{
  "n_kv_head": 6,
  "attn_scale": 0.125,
  "parallel_block": false,
  "init_std_o": 0.00483,
  "init_std_down": 0.00483,
  "lr_mult_qkv": 0.5,
  "lr_head": 0.00511,
  "warmup_steps": 244,
  "schedule": "wsd",
  "decay_shape": "linear",
  "final_lr_fraction": 0.02,
  "batch_tokens": 65536,
  "seq_len": 512
}
Each number is 200 + 30 x the weight over the matrix's rms, rounded and kept within 0 to 999. Layers, rows and columns count from 0.

# o: layer 3 attention output (transposed), 384x384, rms 0.02, rows 380-383, columns 0-95
# v: layer 3 attention value, 384x384, rms 0.0109, rows 381-383, columns 0-95
# up: layer 3 MLP up, 1536x384, rms 0.0255, rows 0-32, columns 0-95
# down: layer 3 MLP down (transposed), 1536x384, rms 0.0182, rows 0-31, columns 0-95
o380,177,200,204,205,222,204,201,191,186,193,199,179,208,195,209,215,220,203,222,207,219,211,203,170,200,222,185,189,221,203,210,176,190,213,219,194,211,210,203,234,203,187,233,200,211,175,185,213,211,193,191,202,196,182,177,213,195,219,188,209,188,197,200,192,201,205,205,209,201,196,197,190,198,174,209,202,230,217,183,183,192,190,185,205,198,203,191,184,205,206,205,192,201,187,205,224
v381,193,207,193,199,214,197,176,195,144,219,197,222,196,199,191,232,205,208,229,237,167,229,230,196,243,205,219,173,228,179,211,191,197,200,199,202,214,193,205,178,188,185,200,203,202,175,215,221,178,257,206,208,182,199,197,217,217,216,177,212,210,212,191,214,188,207,215,217,223,219,180,213,230,175,208,198,194,187,199,221,202,216,213,194,225,201,205,195,205,223,164,211,199,181,198,205
o381,210,189,185,208,184,201,212,233,203,180,223,197,188,168,156,194,191,214,175,192,194,161,200,214,182,211,208,218,159,223,230,215,200,212,225,228,189,199,190,193,216,212,182,175,238,200,180,204,208,182,215,182,188,186,170,198,193,170,198,173,191,203,202,194,225,194,193,203,202,187,201,210,193,198,191,285,235,204,194,199,193,199,189,208,205,193,206,210,194,186,190,194,211,221,224,180
v382,195,164,191,186,190,237,191,183,225,175,224,200,189,187,235,226,204,231,209,184,217,237,243,221,221,201,215,193,179,187,179,218,170,203,207,204,206,199,205,186,195,207,172,203,196,248,177,228,218,192,181,213,200,211,213,194,201,196,196,179,205,208,202,235,223,200,201,203,201,243,230,224,204,172,215,172,220,226,229,179,254,209,190,175,174,192,197,159,169,202,205,194,219,228,215,207
o382,199,218,225,195,219,195,202,193,185,182,190,189,226,185,170,200,197,192,238,208,169,195,164,175,192,207,217,199,204,184,210,181,202,215,250,157,194,222,185,214,225,184,231,183,217,196,193,197,202,208,201,212,218,184,171,201,192,193,196,218,179,204,230,229,191,179,192,210,185,186,203,211,173,190,180,143,214,202,205,195,210,195,213,204,216,206,212,195,217,198,196,186,205,162,210,216
v383,158,191,206,170,171,191,185,206,223,219,194,218,174,214,217,201,186,209,232,173,211,199,202,218,223,206,215,187,168,200,164,202,198,213,201,192,203,209,199,250,188,204,190,196,163,234,178,203,202,191,209,193,173,181,187,196,201,244,196,198,197,185,202,196,188,200,203,181,213,188,190,210,234,230,191,212,198,256,185,187,243,195,242,194,199,226,191,196,189,186,191,212,209,190,201,209
o383,217,202,209,188,201,253,230,185,154,183,246,203,175,189,227,175,219,183,192,202,226,194,183,169,195,205,170,170,256,186,179,193,175,211,203,190,170,193,202,192,214,221,222,194,214,201,209,212,200,207,211,168,201,229,214,212,160,184,195,206,213,183,195,185,191,226,177,216,226,199,186,226,185,146,220,136,186,150,194,244,158,192,202,204,200,187,168,199,175,227,202,250,184,213,171,219
up0,157,192,175,169,190,208,212,191,198,172,162,172,193,251,238,186,171,218,258,190,208,182,211,252,204,233,237,162,225,214,218,231,222,196,191,179,179,172,213,177,232,209,167,224,215,166,171,216,192,223,209,212,182,212,234,185,255,174,172,237,178,194,215,220,211,241,199,218,260,187,226,224,165,169,237,210,201,197,198,188,230,155,213,213,198,224,180,181,182,215,209,216,195,177,198,174
down0,114,185,230,181,186,192,210,229,198,144,203,168,161,228,206,236,174,203,251,189,170,185,187,261,208,269,269,137,146,190,202,214,234,257,191,175,196,203,215,231,225,200,128,215,150,189,157,215,203,184,186,206,175,236,238,211,205,200,216,211,184,225,185,214,205,247,193,220,274,172,196,226,227,197,252,218,209,199,171,186,225,191,211,184,217,230,222,161,145,202,201,218,177,164,179,199
up1,187,187,211,186,232,214,193,198,210,151,160,161,200,240,221,233,160,241,237,186,200,199,215,260,203,223,231,179,178,204,213,242,217,196,187,172,165,189,216,172,256,231,145,211,208,186,177,167,214,238,205,249,208,229,242,224,258,176,171,235,163,201,212,192,190,245,195,224,243,203,244,227,209,163,256,212,205,238,209,176,232,166,229,216,223,208,173,157,193,188,188,218,183,171,179,150
down1,155,179,240,190,242,229,231,261,184,145,203,159,170,208,226,219,195,212,221,186,185,214,171,211,237,228,232,153,157,186,198,225,211,222,209,195,175,187,225,206,229,195,183,197,196,205,145,157,192,215,232,229,183,230,216,223,242,169,187,202,173,203,174,210,198,278,199,240,243,183,228,210,204,174,226,227,243,178,220,185,195,186,198,198,211,215,174,137,164,218,185,217,195,175,187,181
up2,203,193,173,190,223,203,234,214,229,159,180,169,158,262,236,214,126,248,233,198,190,226,240,227,201,234,251,154,167,205,240,262,198,226,174,154,158,150,253,204,213,204,142,215,202,132,168,216,186,239,198,255,193,208,233,216,215,215,175,204,184,199,229,179,234,248,163,207,264,171,213,221,191,191,245,238,205,233,285,132,223,157,245,262,211,197,166,143,179,264,186,209,156,166,190,166
down2,177,200,182,225,209,247,255,238,204,189,163,176,156,221,208,201,200,218,197,165,202,206,216,245,203,227,270,155,178,187,213,221,249,224,240,198,178,197,222,190,224,208,192,177,188,185,192,155,215,230,213,237,188,201,167,192,234,193,147,228,200,187,214,219,205,252,183,262,252,205,216,231,185,182,248,219,207,179,233,178,202,169,225,191,229,224,179,162,160,209,196,220,222,158,206,177
up3,214,142,208,211,225,190,203,195,205,210,154,210,216,211,196,232,221,189,224,155,210,177,236,184,184,188,205,175,236,173,222,194,203,206,193,211,216,185,199,184,207,221,181,289,235,194,210,219,247,222,186,191,160,189,185,226,186,200,112,186,200,199,190,185,177,249,213,215,220,192,205,213,182,204,192,188,215,155,269,206,213,160,195,200,206,215,203,191,190,178,144,263,199,169,167,234
down3,201,219,261,179,216,208,195,229,251,206,206,193,207,207,246,196,194,176,224,194,187,238,220,224,176,154,185,207,227,244,211,173,176,224,198,195,253,175,203,190,226,214,188,203,149,150,246,253,171,200,184,190,209,164,226,174,181,234,172,168,216,218,157,194,223,178,176,227,225,178,171,241,194,215,178,193,188,236,172,230,211,217,182,168,179,188,242,189,181,216,147,222,229,165,184,198
up4,195,172,176,175,221,197,197,211,214,164,192,163,183,232,232,214,131,272,232,187,190,196,226,240,216,214,239,177,146,182,226,252,193,225,170,170,161,162,237,197,229,208,156,230,204,178,156,185,208,232,195,247,190,208,238,232,221,172,190,220,170,192,211,180,194,258,211,211,245,208,223,230,210,169,226,218,209,215,229,168,220,156,234,218,204,208,147,175,177,194,188,241,182,183,174,162
down4,164,189,222,200,220,222,253,256,187,150,178,166,161,199,211,213,177,202,237,196,168,213,205,216,225,230,227,164,152,163,187,222,235,213,202,193,178,192,244,197,223,188,186,211,188,173,163,177,223,209,224,222,208,214,194,211,229,189,185,216,189,194,179,190,191,261,208,229,230,192,219,235,202,197,231,244,243,194,216,185,213,176,210,207,209,196,172,151,179,188,182,224,196,164,179,167
up5,178,211,202,180,206,212,198,212,204,150,183,170,177,232,206,223,158,233,231,173,192,182,228,250,224,220,235,182,184,214,211,243,212,228,166,159,153,181,228,179,235,215,154,229,204,173,175,152,200,235,231,242,198,236,234,212,228,190,172,225,165,186,238,202,183,238,201,217,247,204,232,227,210,174,234,212,190,226,229,178,225,168,234,221,227,232,164,174,186,206,188,226,179,169,175,175
down5,174,182,217,192,210,207,202,239,201,166,176,171,168,205,230,220,186,215,251,180,180,204,196,209,231,238,253,166,173,205,209,223,217,195,211,169,171,175,231,200,226,216,173,204,197,189,157,167,208,220,224,215,205,215,199,203,233,196,184,221,168,204,187,205,197,259,199,218,241,198,224,219,195,173,238,228,236,210,216,182,222,190,216,208,210,220,164,157,174,220,190,201,208,167,197,183
up6,205,181,178,184,222,199,220,207,229,159,153,130,158,239,226,231,144,258,239,197,195,219,223,225,213,265,244,186,158,208,245,247,241,233,201,180,148,168,219,211,242,207,139,198,184,164,144,189,178,220,216,254,225,221,204,213,218,192,189,185,148,172,238,203,179,263,206,220,250,202,217,241,139,173,223,216,203,249,252,141,197,163,247,210,230,230,176,167,167,215,176,214,163,164,210,150
down6,134,174,204,210,222,211,197,239,232,179,184,161,172,190,217,204,200,228,258,173,221,208,203,201,229,255,271,153,160,203,223,224,248,210,202,183,165,195,225,225,202,196,128,201,199,208,154,189,196,178,207,226,226,225,179,211,232,210,201,193,161,204,206,223,198,255,156,228,236,177,225,227,204,167,229,229,242,166,225,158,223,204,247,201,218,212,173,148,162,180,185,212,206,181,162,167
up7,181,207,202,168,202,214,201,180,207,154,199,140,177,260,180,194,165,258,240,147,209,215,185,277,272,213,253,179,199,178,211,295,204,234,210,161,174,159,224,190,229,224,130,175,207,183,159,198,192,214,218,233,181,193,229,235,251,166,154,200,180,197,239,204,222,297,191,236,271,249,252,223,180,163,211,220,204,223,213,168,227,152,208,214,215,212,140,149,128,198,191,213,190,175,198,182
down7,164,211,222,197,191,245,224,238,188,189,186,192,158,181,213,227,218,207,212,214,192,219,198,199,190,224,234,176,169,186,214,213,230,222,215,165,192,193,204,139,198,172,197,165,207,226,187,213,188,212,208,169,232,204,198,222,187,194,203,194,185,207,202,207,188,214,180,206,229,189,215,230,198,186,240,196,156,169,170,179,238,214,160,209,188,253,199,211,165,190,198,181,238,186,161,174
up8,183,193,218,165,201,157,167,197,227,167,193,170,202,261,238,190,230,165,178,209,249,222,232,214,201,171,216,171,216,206,185,164,190,184,226,215,219,209,173,220,243,200,185,210,233,179,160,174,210,242,199,243,218,238,197,173,232,180,186,267,194,201,258,242,222,188,184,184,240,202,257,222,168,186,223,185,174,256,181,202,246,207,179,173,154,230,193,188,168,163,186,246,187,181,164,161
down8,229,242,188,198,217,215,188,170,148,190,201,201,188,200,160,244,178,186,242,214,182,236,188,189,205,254,170,232,182,186,214,191,223,181,222,219,210,194,225,214,165,218,195,199,143,175,219,218,155,186,181,220,247,208,205,221,203,202,210,181,195,195,134,214,207,182,209,222,189,202,210,165,169,244,191,189,208,263,168,194,224,227,204,194,171,142,196,164,181,255,185,171,238,231,216,221
up9,204,194,185,194,266,257,176,183,202,158,218,191,180,227,205,207,219,185,214,273,179,165,203,219,182,179,225,205,238,137,227,222,224,225,239,203,202,227,258,193,200,248,225,163,223,134,165,178,203,211,174,231,206,161,203,280,237,146,176,257,224,193,223,222,200,237,191,211,214,245,186,201,158,151,248,197,191,201,212,154,249,179,171,208,171,235,204,143,139,219,188,227,150,154,188,198
down9,179,176,140,236,177,205,238,219,195,223,227,155,152,231,219,209,164,174,261,249,213,205,173,179,203,148,179,236,213,233,250,215,174,167,253,226,105,179,250,269,173,208,224,156,214,188,182,236,213,214,170,249,180,172,166,231,194,211,283,172,186,253,227,197,208,206,172,172,297,197,198,208,153,221,193,193,214,217,170,208,224,239,170,200,193,200,230,142,190,227,229,247,230,157,207,162
up10,168,196,181,192,193,200,221,187,209,167,179,181,189,253,218,194,183,253,230,191,206,198,223,242,201,239,241,155,196,233,209,241,189,219,188,184,164,177,226,197,217,219,163,204,230,203,151,205,189,219,205,238,225,202,236,190,231,182,176,206,168,186,219,212,187,236,190,218,258,201,218,217,195,170,219,197,197,217,202,163,234,202,242,210,224,210,184,180,192,211,206,241,186,154,216,165
down10,117,249,224,201,238,187,219,207,218,164,211,182,190,206,164,199,210,213,261,197,164,237,175,218,231,255,251,144,217,226,212,202,218,236,198,192,183,199,251,239,226,206,170,227,203,216,161,195,225,209,212,239,206,219,191,168,224,198,219,219,196,214,217,234,181,240,237,234,272,188,218,209,262,193,233,217,221,219,226,188,182,169,203,236,216,206,163,173,162,210,194,199,170,163,208,197
up11,214,200,233,179,231,167,222,228,234,197,215,166,180,237,180,236,181,223,202,227,159,227,202,195,152,220,216,180,180,199,195,169,202,177,199,188,158,226,245,149,226,197,162,212,170,216,183,83,187,222,203,213,207,217,219,200,212,220,214,216,211,221,341,221,194,212,216,176,235,224,180,216,173,185,261,184,172,267,207,187,195,184,219,187,239,219,204,155,159,171,169,232,167,183,166,198
down11,137,174,209,265,236,254,185,144,147,162,147,201,192,182,192,193,249,161,183,139,308,162,178,242,266,210,229,208,262,155,207,279,175,214,213,194,235,170,142,228,172,228,210,200,221,231,184,285,182,168,217,206,155,202,164,237,178,252,179,222,156,153,138,209,206,179,189,210,210,177,196,172,224,214,94,179,206,140,208,212,242,199,164,214,215,186,198,205,277,191,258,149,296,205,194,175
up12,174,191,214,181,177,201,206,196,158,170,175,209,198,261,173,200,236,182,221,221,262,184,221,190,183,242,234,149,245,208,221,187,223,199,203,216,166,215,199,207,188,257,185,187,192,212,181,222,198,217,190,191,208,193,200,208,286,214,196,191,194,202,215,227,241,214,191,175,234,207,200,217,200,183,225,162,127,186,189,211,231,196,231,245,200,231,174,151,129,171,196,231,189,195,205,132
down12,164,151,224,204,200,258,159,184,194,212,172,225,229,185,199,213,214,167,179,233,206,183,165,196,260,159,148,217,175,213,204,203,130,174,180,226,217,159,208,187,183,263,219,229,203,181,153,188,207,205,180,217,171,233,209,178,194,177,183,188,260,192,228,222,154,238,207,178,195,235,185,179,222,217,219,221,201,191,241,248,137,192,206,211,207,190,185,237,218,220,206,248,207,236,198,217
up13,182,187,183,179,210,196,207,213,166,142,188,184,183,235,234,228,149,236,223,174,209,186,242,241,216,228,239,176,155,197,220,230,205,236,165,175,150,173,215,183,231,207,145,231,218,200,160,141,202,220,244,247,209,233,237,210,231,174,177,215,162,169,229,198,169,253,202,201,245,211,228,218,200,171,230,214,199,234,243,168,206,169,216,222,227,213,167,179,166,205,193,242,162,165,164,164
down13,159,184,214,193,220,203,226,228,198,169,179,153,153,205,213,221,194,210,261,182,177,211,193,206,207,248,242,167,183,192,212,223,238,215,209,175,180,195,257,203,221,210,175,206,187,198,156,173,220,209,229,233,217,217,194,203,225,190,174,222,180,194,182,212,188,276,176,221,228,183,232,250,209,181,223,225,232,188,208,181,221,201,215,212,212,233,161,169,167,210,170,220,188,160,190,183
up14,162,168,167,211,193,226,203,225,206,131,186,200,175,234,198,224,195,218,213,193,243,189,210,237,192,238,233,155,185,169,180,209,221,179,202,190,169,202,190,189,242,205,181,195,214,197,154,180,190,227,224,246,218,214,197,219,273,142,195,217,168,209,227,226,171,240,188,191,257,212,251,211,241,176,257,199,220,258,230,172,248,182,200,213,229,228,143,115,171,164,151,237,199,197,175,140
down14,169,217,206,236,207,161,234,222,149,122,155,198,172,217,170,208,224,211,280,197,249,184,192,214,155,257,260,147,262,163,199,256,211,234,203,235,130,211,207,105,257,214,202,162,190,190,216,113,225,205,234,228,212,210,257,187,272,233,174,225,190,211,193,196,228,294,206,217,269,203,168,206,253,152,215,204,229,167,231,165,182,160,189,201,271,199,203,190,149,222,171,241,159,206,202,144
up15,225,220,205,118,159,207,150,119,216,176,149,180,148,275,194,246,187,165,267,190,209,178,170,155,226,230,227,171,211,268,195,189,219,238,216,231,202,154,193,213,173,221,162,197,178,203,227,225,230,255,209,186,184,223,205,195,221,216,146,261,181,215,203,240,232,181,194,246,224,272,180,227,229,199,179,162,146,203,247,181,219,172,280,164,208,188,173,174,143,192,258,245,204,204,200,230
down15,163,208,239,191,227,190,213,139,229,208,222,197,236,214,167,196,185,202,226,198,249,244,218,184,216,164,140,215,202,209,221,197,193,193,147,214,229,252,159,246,162,151,149,208,170,198,161,220,191,211,224,208,244,210,178,214,197,206,178,160,202,253,187,208,145,176,204,253,178,228,163,200,186,164,220,154,190,207,172,249,174,210,197,188,212,166,205,240,135,178,179,216,201,211,223,210
up16,184,207,204,181,194,196,198,201,199,128,182,189,180,242,225,213,164,227,224,184,208,198,231,242,225,240,242,169,189,215,235,250,225,231,190,187,162,189,202,192,221,204,146,216,201,184,168,191,221,217,226,232,213,195,236,221,242,182,179,232,170,169,235,212,186,230,195,220,258,213,240,228,208,154,238,210,184,235,231,162,227,156,212,226,215,224,182,171,176,206,175,226,188,171,172,169
down16,151,193,218,187,217,204,202,201,199,156,178,173,180,227,233,208,185,215,239,188,212,213,214,217,235,228,236,163,189,190,212,217,233,205,223,187,182,185,230,218,237,217,181,193,213,185,140,174,208,220,214,226,204,219,206,200,249,179,186,231,180,191,191,229,192,236,207,231,254,183,229,223,214,179,234,239,230,206,217,178,233,190,209,212,218,224,167,150,178,216,190,214,202,161,187,196
up17,218,234,224,211,278,200,214,158,229,250,111,155,101,205,235,168,232,147,201,115,201,224,135,229,261,171,245,159,196,237,165,241,212,206,224,190,220,159,204,154,183,206,212,202,207,215,187,212,227,259,216,200,253,231,182,189,260,176,178,328,209,199,229,220,202,229,226,146,238,255,182,199,167,137,178,176,172,198,207,215,268,233,219,144,170,179,141,230,162,210,163,200,169,173,211,175
down17,205,232,202,169,140,218,229,172,229,175,137,262,187,243,179,204,195,174,209,115,248,238,169,201,245,196,179,173,195,171,179,260,195,184,174,256,248,161,148,215,239,176,239,147,217,129,255,180,275,95,140,164,182,239,250,216,220,214,155,235,195,180,189,235,177,232,172,203,178,258,196,257,206,190,182,231,275,214,203,242,281,146,209,202,154,169,239,158,176,174,218,232,240,165,205,210
up18,219,192,197,172,235,200,204,197,187,146,186,143,158,259,236,213,151,222,231,169,216,189,217,264,211,239,257,166,183,194,197,246,220,192,180,179,163,193,236,204,222,197,133,198,198,207,167,189,196,205,241,208,207,238,239,201,217,178,176,212,183,191,258,186,228,260,194,231,280,202,263,232,184,201,213,222,186,219,238,144,200,178,209,230,196,208,180,157,151,223,166,229,123,157,157,166
down18,181,196,205,194,224,203,214,232,201,193,206,211,183,182,183,206,216,209,237,202,188,218,198,222,197,216,186,172,195,193,199,186,208,193,206,185,186,180,199,194,211,197,190,187,219,210,154,191,179,202,221,189,220,208,179,220,224,179,186,170,187,201,238,234,209,218,202,204,236,199,201,220,210,185,223,203,208,207,205,182,219,222,209,184,207,219,189,186,154,196,215,205,214,184,199,204
up19,239,171,202,193,221,204,241,161,185,187,230,167,192,227,231,176,220,194,181,147,206,268,185,231,274,182,199,201,199,250,192,259,192,228,215,240,205,168,229,208,260,217,189,196,171,131,189,203,252,228,194,280,198,164,210,251,210,232,203,201,239,189,207,174,168,220,198,188,199,194,183,255,155,193,240,192,191,188,236,202,210,194,199,200,181,179,156,236,156,196,139,191,204,193,205,204
down19,124,222,171,177,198,156,212,193,258,233,190,213,174,197,224,153,146,202,236,150,219,176,204,239,179,206,178,205,251,219,210,209,192,229,189,232,226,161,217,215,213,187,206,196,184,196,181,230,177,193,213,204,223,210,147,211,211,211,213,174,240,158,161,209,229,181,200,162,189,151,234,221,187,240,203,216,225,176,229,173,202,174,189,192,212,250,217,158,197,195,172,202,220,196,235,149
up20,185,183,202,152,226,160,181,151,145,212,188,200,207,203,217,237,207,173,208,137,233,169,204,179,231,232,196,175,245,239,208,234,217,275,211,126,149,200,230,204,176,219,155,173,176,189,189,196,259,268,275,209,207,192,193,187,181,225,160,191,200,199,221,257,194,197,135,248,181,205,190,188,164,242,195,162,151,185,201,216,188,191,208,214,196,225,149,170,172,175,226,192,205,185,171,239
down20,187,189,243,205,244,178,233,223,231,137,179,176,199,184,192,242,206,186,209,186,196,191,244,146,150,226,133,213,221,159,217,199,198,212,219,165,223,226,220,178,227,209,178,193,163,205,174,139,221,202,244,190,212,174,215,229,146,159,193,164,166,211,180,202,211,198,222,194,192,200,130,243,216,226,241,180,212,207,197,244,242,200,165,163,202,190,190,234,198,205,198,202,247,256,210,197
up21,169,198,204,195,211,205,210,212,190,149,188,176,172,227,202,218,153,227,224,180,199,195,237,228,209,233,239,177,178,204,216,242,214,222,167,179,158,182,218,184,215,216,142,201,210,197,162,165,217,211,226,243,227,207,230,220,244,185,176,225,163,173,237,208,183,238,199,218,240,207,223,225,205,180,219,207,193,230,236,180,224,172,214,224,223,226,182,172,181,202,193,224,170,163,186,164
down21,163,178,210,176,228,210,217,232,200,166,166,169,179,203,228,216,179,217,241,181,194,215,192,207,219,245,248,176,163,191,194,220,229,212,221,188,176,192,234,212,208,205,165,195,199,198,160,175,205,199,221,214,207,221,209,192,242,198,188,221,174,200,211,212,207,270,192,214,234,182,230,227,202,180,217,238,218,202,225,170,215,204,220,206,201,221,159,169,168,215,202,216,193,160,186,173
up22,176,201,206,179,217,210,205,222,196,154,189,185,181,232,213,227,151,231,212,179,206,184,232,234,207,230,251,173,166,213,227,246,226,224,180,163,154,169,229,188,227,207,148,221,207,192,160,158,211,218,237,237,199,211,233,220,242,181,172,224,167,178,240,203,187,251,205,222,247,206,230,231,206,154,222,205,190,234,238,192,211,158,225,221,228,222,171,168,178,196,174,225,184,168,176,174
down22,175,191,210,195,228,209,199,227,201,164,177,172,180,207,234,213,184,219,250,173,196,216,196,210,216,236,250,158,179,199,214,219,216,206,221,185,170,185,233,210,222,216,179,203,211,199,156,158,206,211,217,208,220,212,196,201,226,187,176,210,174,205,188,220,210,269,192,226,234,189,230,227,203,178,229,244,232,201,224,177,220,196,213,203,212,219,138,154,164,204,187,219,193,156,184,186
up23,183,160,218,212,226,230,229,184,213,184,132,189,173,240,175,230,210,231,198,214,187,145,176,197,237,236,214,164,118,250,254,258,218,244,192,157,208,169,191,177,202,196,148,162,143,227,221,203,182,222,205,254,255,255,218,241,214,176,144,176,208,236,202,179,243,174,145,177,215,212,216,242,157,244,260,215,179,241,223,137,219,194,203,203,179,222,159,171,204,215,216,243,218,184,220,203
down23,198,251,240,162,231,141,226,217,111,132,201,122,249,227,166,211,233,156,161,240,181,208,159,163,268,182,186,356,268,207,233,176,184,194,232,162,199,191,215,273,206,197,156,215,175,150,226,169,158,225,201,219,190,275,184,136,213,150,233,201,185,201,270,247,272,138,198,193,211,232,136,168,176,152,165,186,240,137,178,204,208,213,168,223,221,202,292,228,182,256,213,153,226,245,278,244
up24,190,214,182,190,176,209,144,195,191,186,121,214,167,249,202,250,206,197,198,119,231,147,170,208,172,232,246,162,210,196,203,214,241,169,173,238,151,171,210,138,284,215,173,229,214,188,186,184,206,221,238,189,205,254,214,231,282,195,109,187,172,181,250,175,173,242,204,254,239,174,204,187,243,211,218,181,163,201,203,216,204,120,206,177,302,245,179,170,141,206,166,209,216,175,226,131
down24,187,211,208,137,181,259,187,215,196,236,157,187,284,183,182,203,240,221,261,236,160,119,157,220,237,293,182,210,275,134,159,226,265,226,215,138,201,225,267,150,204,179,210,227,163,270,177,201,166,202,220,245,269,218,248,211,187,228,222,156,232,205,261,254,133,161,241,195,201,217,171,200,180,123,135,185,172,80,148,214,252,194,172,291,198,270,225,117,151,186,247,166,191,198,187,181
up25,264,175,228,202,218,203,203,179,189,156,200,192,195,245,251,218,202,193,233,192,200,223,213,200,172,203,204,160,201,215,243,257,194,212,185,207,203,223,236,191,221,231,196,218,199,188,201,215,211,229,193,208,304,206,231,190,203,176,180,181,201,231,180,201,226,173,218,199,223,215,179,263,155,222,279,172,182,191,217,190,194,169,193,223,178,213,182,165,217,237,213,253,184,172,210,205
down25,216,185,224,175,246,170,214,212,186,161,225,218,147,183,209,136,243,188,183,159,248,228,209,236,156,152,218,272,204,223,213,201,211,212,195,193,144,183,207,202,230,219,187,171,203,226,224,169,233,206,245,211,204,222,208,192,252,208,165,190,195,199,210,199,201,188,226,172,202,177,201,182,151,222,210,189,183,208,179,205,227,203,217,176,179,201,241,228,234,202,226,216,278,263,161,136
up26,178,164,201,186,218,223,218,205,238,154,189,157,178,235,219,223,124,243,238,180,225,194,205,245,194,243,218,161,158,170,230,223,214,203,184,175,170,180,232,206,263,212,156,204,201,189,151,182,200,232,228,243,201,198,201,235,231,164,181,206,160,178,225,224,182,248,202,203,250,209,218,227,175,158,246,217,208,259,240,166,216,171,212,202,230,191,189,154,173,189,176,204,183,161,174,130
down26,174,207,218,212,234,217,231,221,192,164,154,167,158,190,212,221,192,196,249,161,198,180,175,231,234,240,244,164,162,168,209,229,231,228,187,207,172,168,217,188,225,186,186,193,215,232,146,171,215,216,217,216,213,184,193,208,248,194,180,202,198,201,173,230,186,266,179,254,224,210,226,243,187,164,232,223,243,151,216,160,235,182,212,198,222,221,194,172,167,212,197,225,175,153,193,177
up27,194,171,180,143,221,205,223,206,220,163,184,154,172,255,244,244,141,262,230,167,238,217,225,271,207,243,241,188,175,187,211,241,220,209,150,179,131,183,250,187,252,216,143,230,195,168,185,193,175,209,199,265,202,226,246,219,239,174,174,218,167,173,242,195,194,266,212,199,252,199,221,233,195,140,249,210,201,211,231,169,206,149,230,224,211,228,136,186,187,225,183,211,175,208,173,159
down27,149,171,237,195,202,213,219,246,201,168,183,146,135,193,182,229,211,187,264,182,179,167,180,207,226,251,220,154,223,177,207,212,239,220,242,190,203,197,186,205,255,183,189,182,221,199,170,181,195,186,211,184,210,234,171,222,231,213,172,200,155,187,205,244,198,225,240,222,222,155,178,252,250,156,230,203,224,156,211,198,230,165,219,215,195,208,175,189,185,212,180,176,212,178,198,203
up28,155,194,248,177,183,201,225,214,177,184,209,217,151,220,186,226,265,199,180,184,246,191,178,228,192,201,190,182,175,191,180,194,213,217,253,187,176,235,182,228,220,258,196,149,171,202,175,203,217,186,203,215,175,213,172,199,225,183,203,209,214,221,216,231,225,209,178,204,221,181,227,195,204,191,189,147,169,192,201,203,225,207,206,246,217,196,173,187,133,179,200,205,201,221,212,216
down28,256,197,227,210,224,176,243,200,206,230,208,184,205,221,205,200,155,186,239,228,198,215,208,201,233,198,199,182,192,209,178,202,231,178,208,215,214,209,193,232,239,157,188,222,219,212,166,153,212,231,192,181,203,222,259,213,200,214,207,240,218,206,206,188,191,199,186,203,212,206,184,224,202,186,208,231,205,187,188,182,185,194,214,191,163,205,225,221,232,246,198,202,172,149,200,193
up29,188,179,196,227,210,267,173,183,169,161,210,200,216,247,270,240,196,186,209,203,205,156,203,278,207,180,207,186,196,248,227,231,208,198,198,229,196,191,227,221,259,216,179,220,267,166,204,179,223,167,184,254,197,191,217,254,231,175,166,190,193,213,203,211,201,260,200,247,200,237,243,173,234,150,291,199,215,212,214,252,175,132,169,197,242,218,205,208,157,140,205,219,187,217,199,198
down29,196,177,159,176,195,235,198,191,188,135,189,180,160,195,184,208,204,200,213,132,188,148,169,181,209,243,217,256,233,214,201,221,285,169,220,196,236,167,149,221,189,202,211,237,182,244,171,181,176,211,208,246,209,245,247,236,207,156,224,272,183,201,200,259,232,169,207,140,208,233,238,198,249,240,214,204,178,203,171,161,238,213,222,191,225,184,212,196,197,155,206,114,169,236,216,191
up30,210,180,212,183,194,221,232,201,176,153,193,161,176,253,211,238,160,232,238,158,197,195,215,258,234,248,266,170,201,191,235,265,218,212,189,144,150,211,220,216,270,231,142,197,160,151,162,191,220,241,221,277,189,195,240,266,248,186,156,188,164,172,256,205,194,264,182,272,260,188,229,237,183,166,233,193,194,209,244,176,214,179,211,207,233,228,165,122,165,198,177,217,151,178,185,169
down30,175,174,208,206,198,200,220,198,170,226,187,215,225,216,204,175,208,213,208,207,198,192,215,175,203,237,185,210,219,237,198,179,222,192,223,187,161,215,204,161,219,196,201,193,187,204,201,179,194,206,191,212,188,179,218,187,217,216,191,212,185,202,212,186,212,225,205,210,240,209,202,227,210,199,210,202,212,213,188,212,214,211,187,205,209,208,210,199,201,212,194,196,194,185,201,207
up31,252,219,221,178,282,228,165,171,169,145,160,173,178,219,220,214,250,140,266,189,180,154,220,196,154,242,258,199,272,189,212,231,209,179,231,216,210,231,226,143,236,201,181,178,189,196,278,163,261,166,235,170,237,234,182,259,252,203,181,209,173,226,227,220,209,190,203,250,194,252,172,199,132,172,231,187,166,170,227,198,206,135,200,192,231,210,225,143,199,277,245,211,171,167,218,193
down31,219,240,219,195,157,228,202,112,153,161,205,210,231,238,226,197,215,171,200,216,190,108,199,171,192,242,203,218,156,210,183,193,188,249,226,249,218,214,219,237,211,188,229,132,191,168,203,215,252,177,187,174,199,189,251,185,227,173,229,202,162,205,193,240,187,193,215,160,277,228,190,162,188,220,158,216,219,217,137,221,251,191,204,193,214,150,183,230,248,194,230,192,201,180,191,130
up32,211,172,193,188,139,156,163,149,298,159,205,195,217,210,181,206,177,222,213,153,221,193,200,178,187,199,214,141,218,237,197,251,254,187,175,235,189,194,218,240,254,199,167,222,175,173,237,210,213,205,233,203,268,203,215,213,211,258,198,168,144,230,217,218,170,198,152,178,210,166,202,196,129,231,268,211,164,241,255,203,189,211,287,236,181,193,130,215,233,234,260,244,192,121,181,157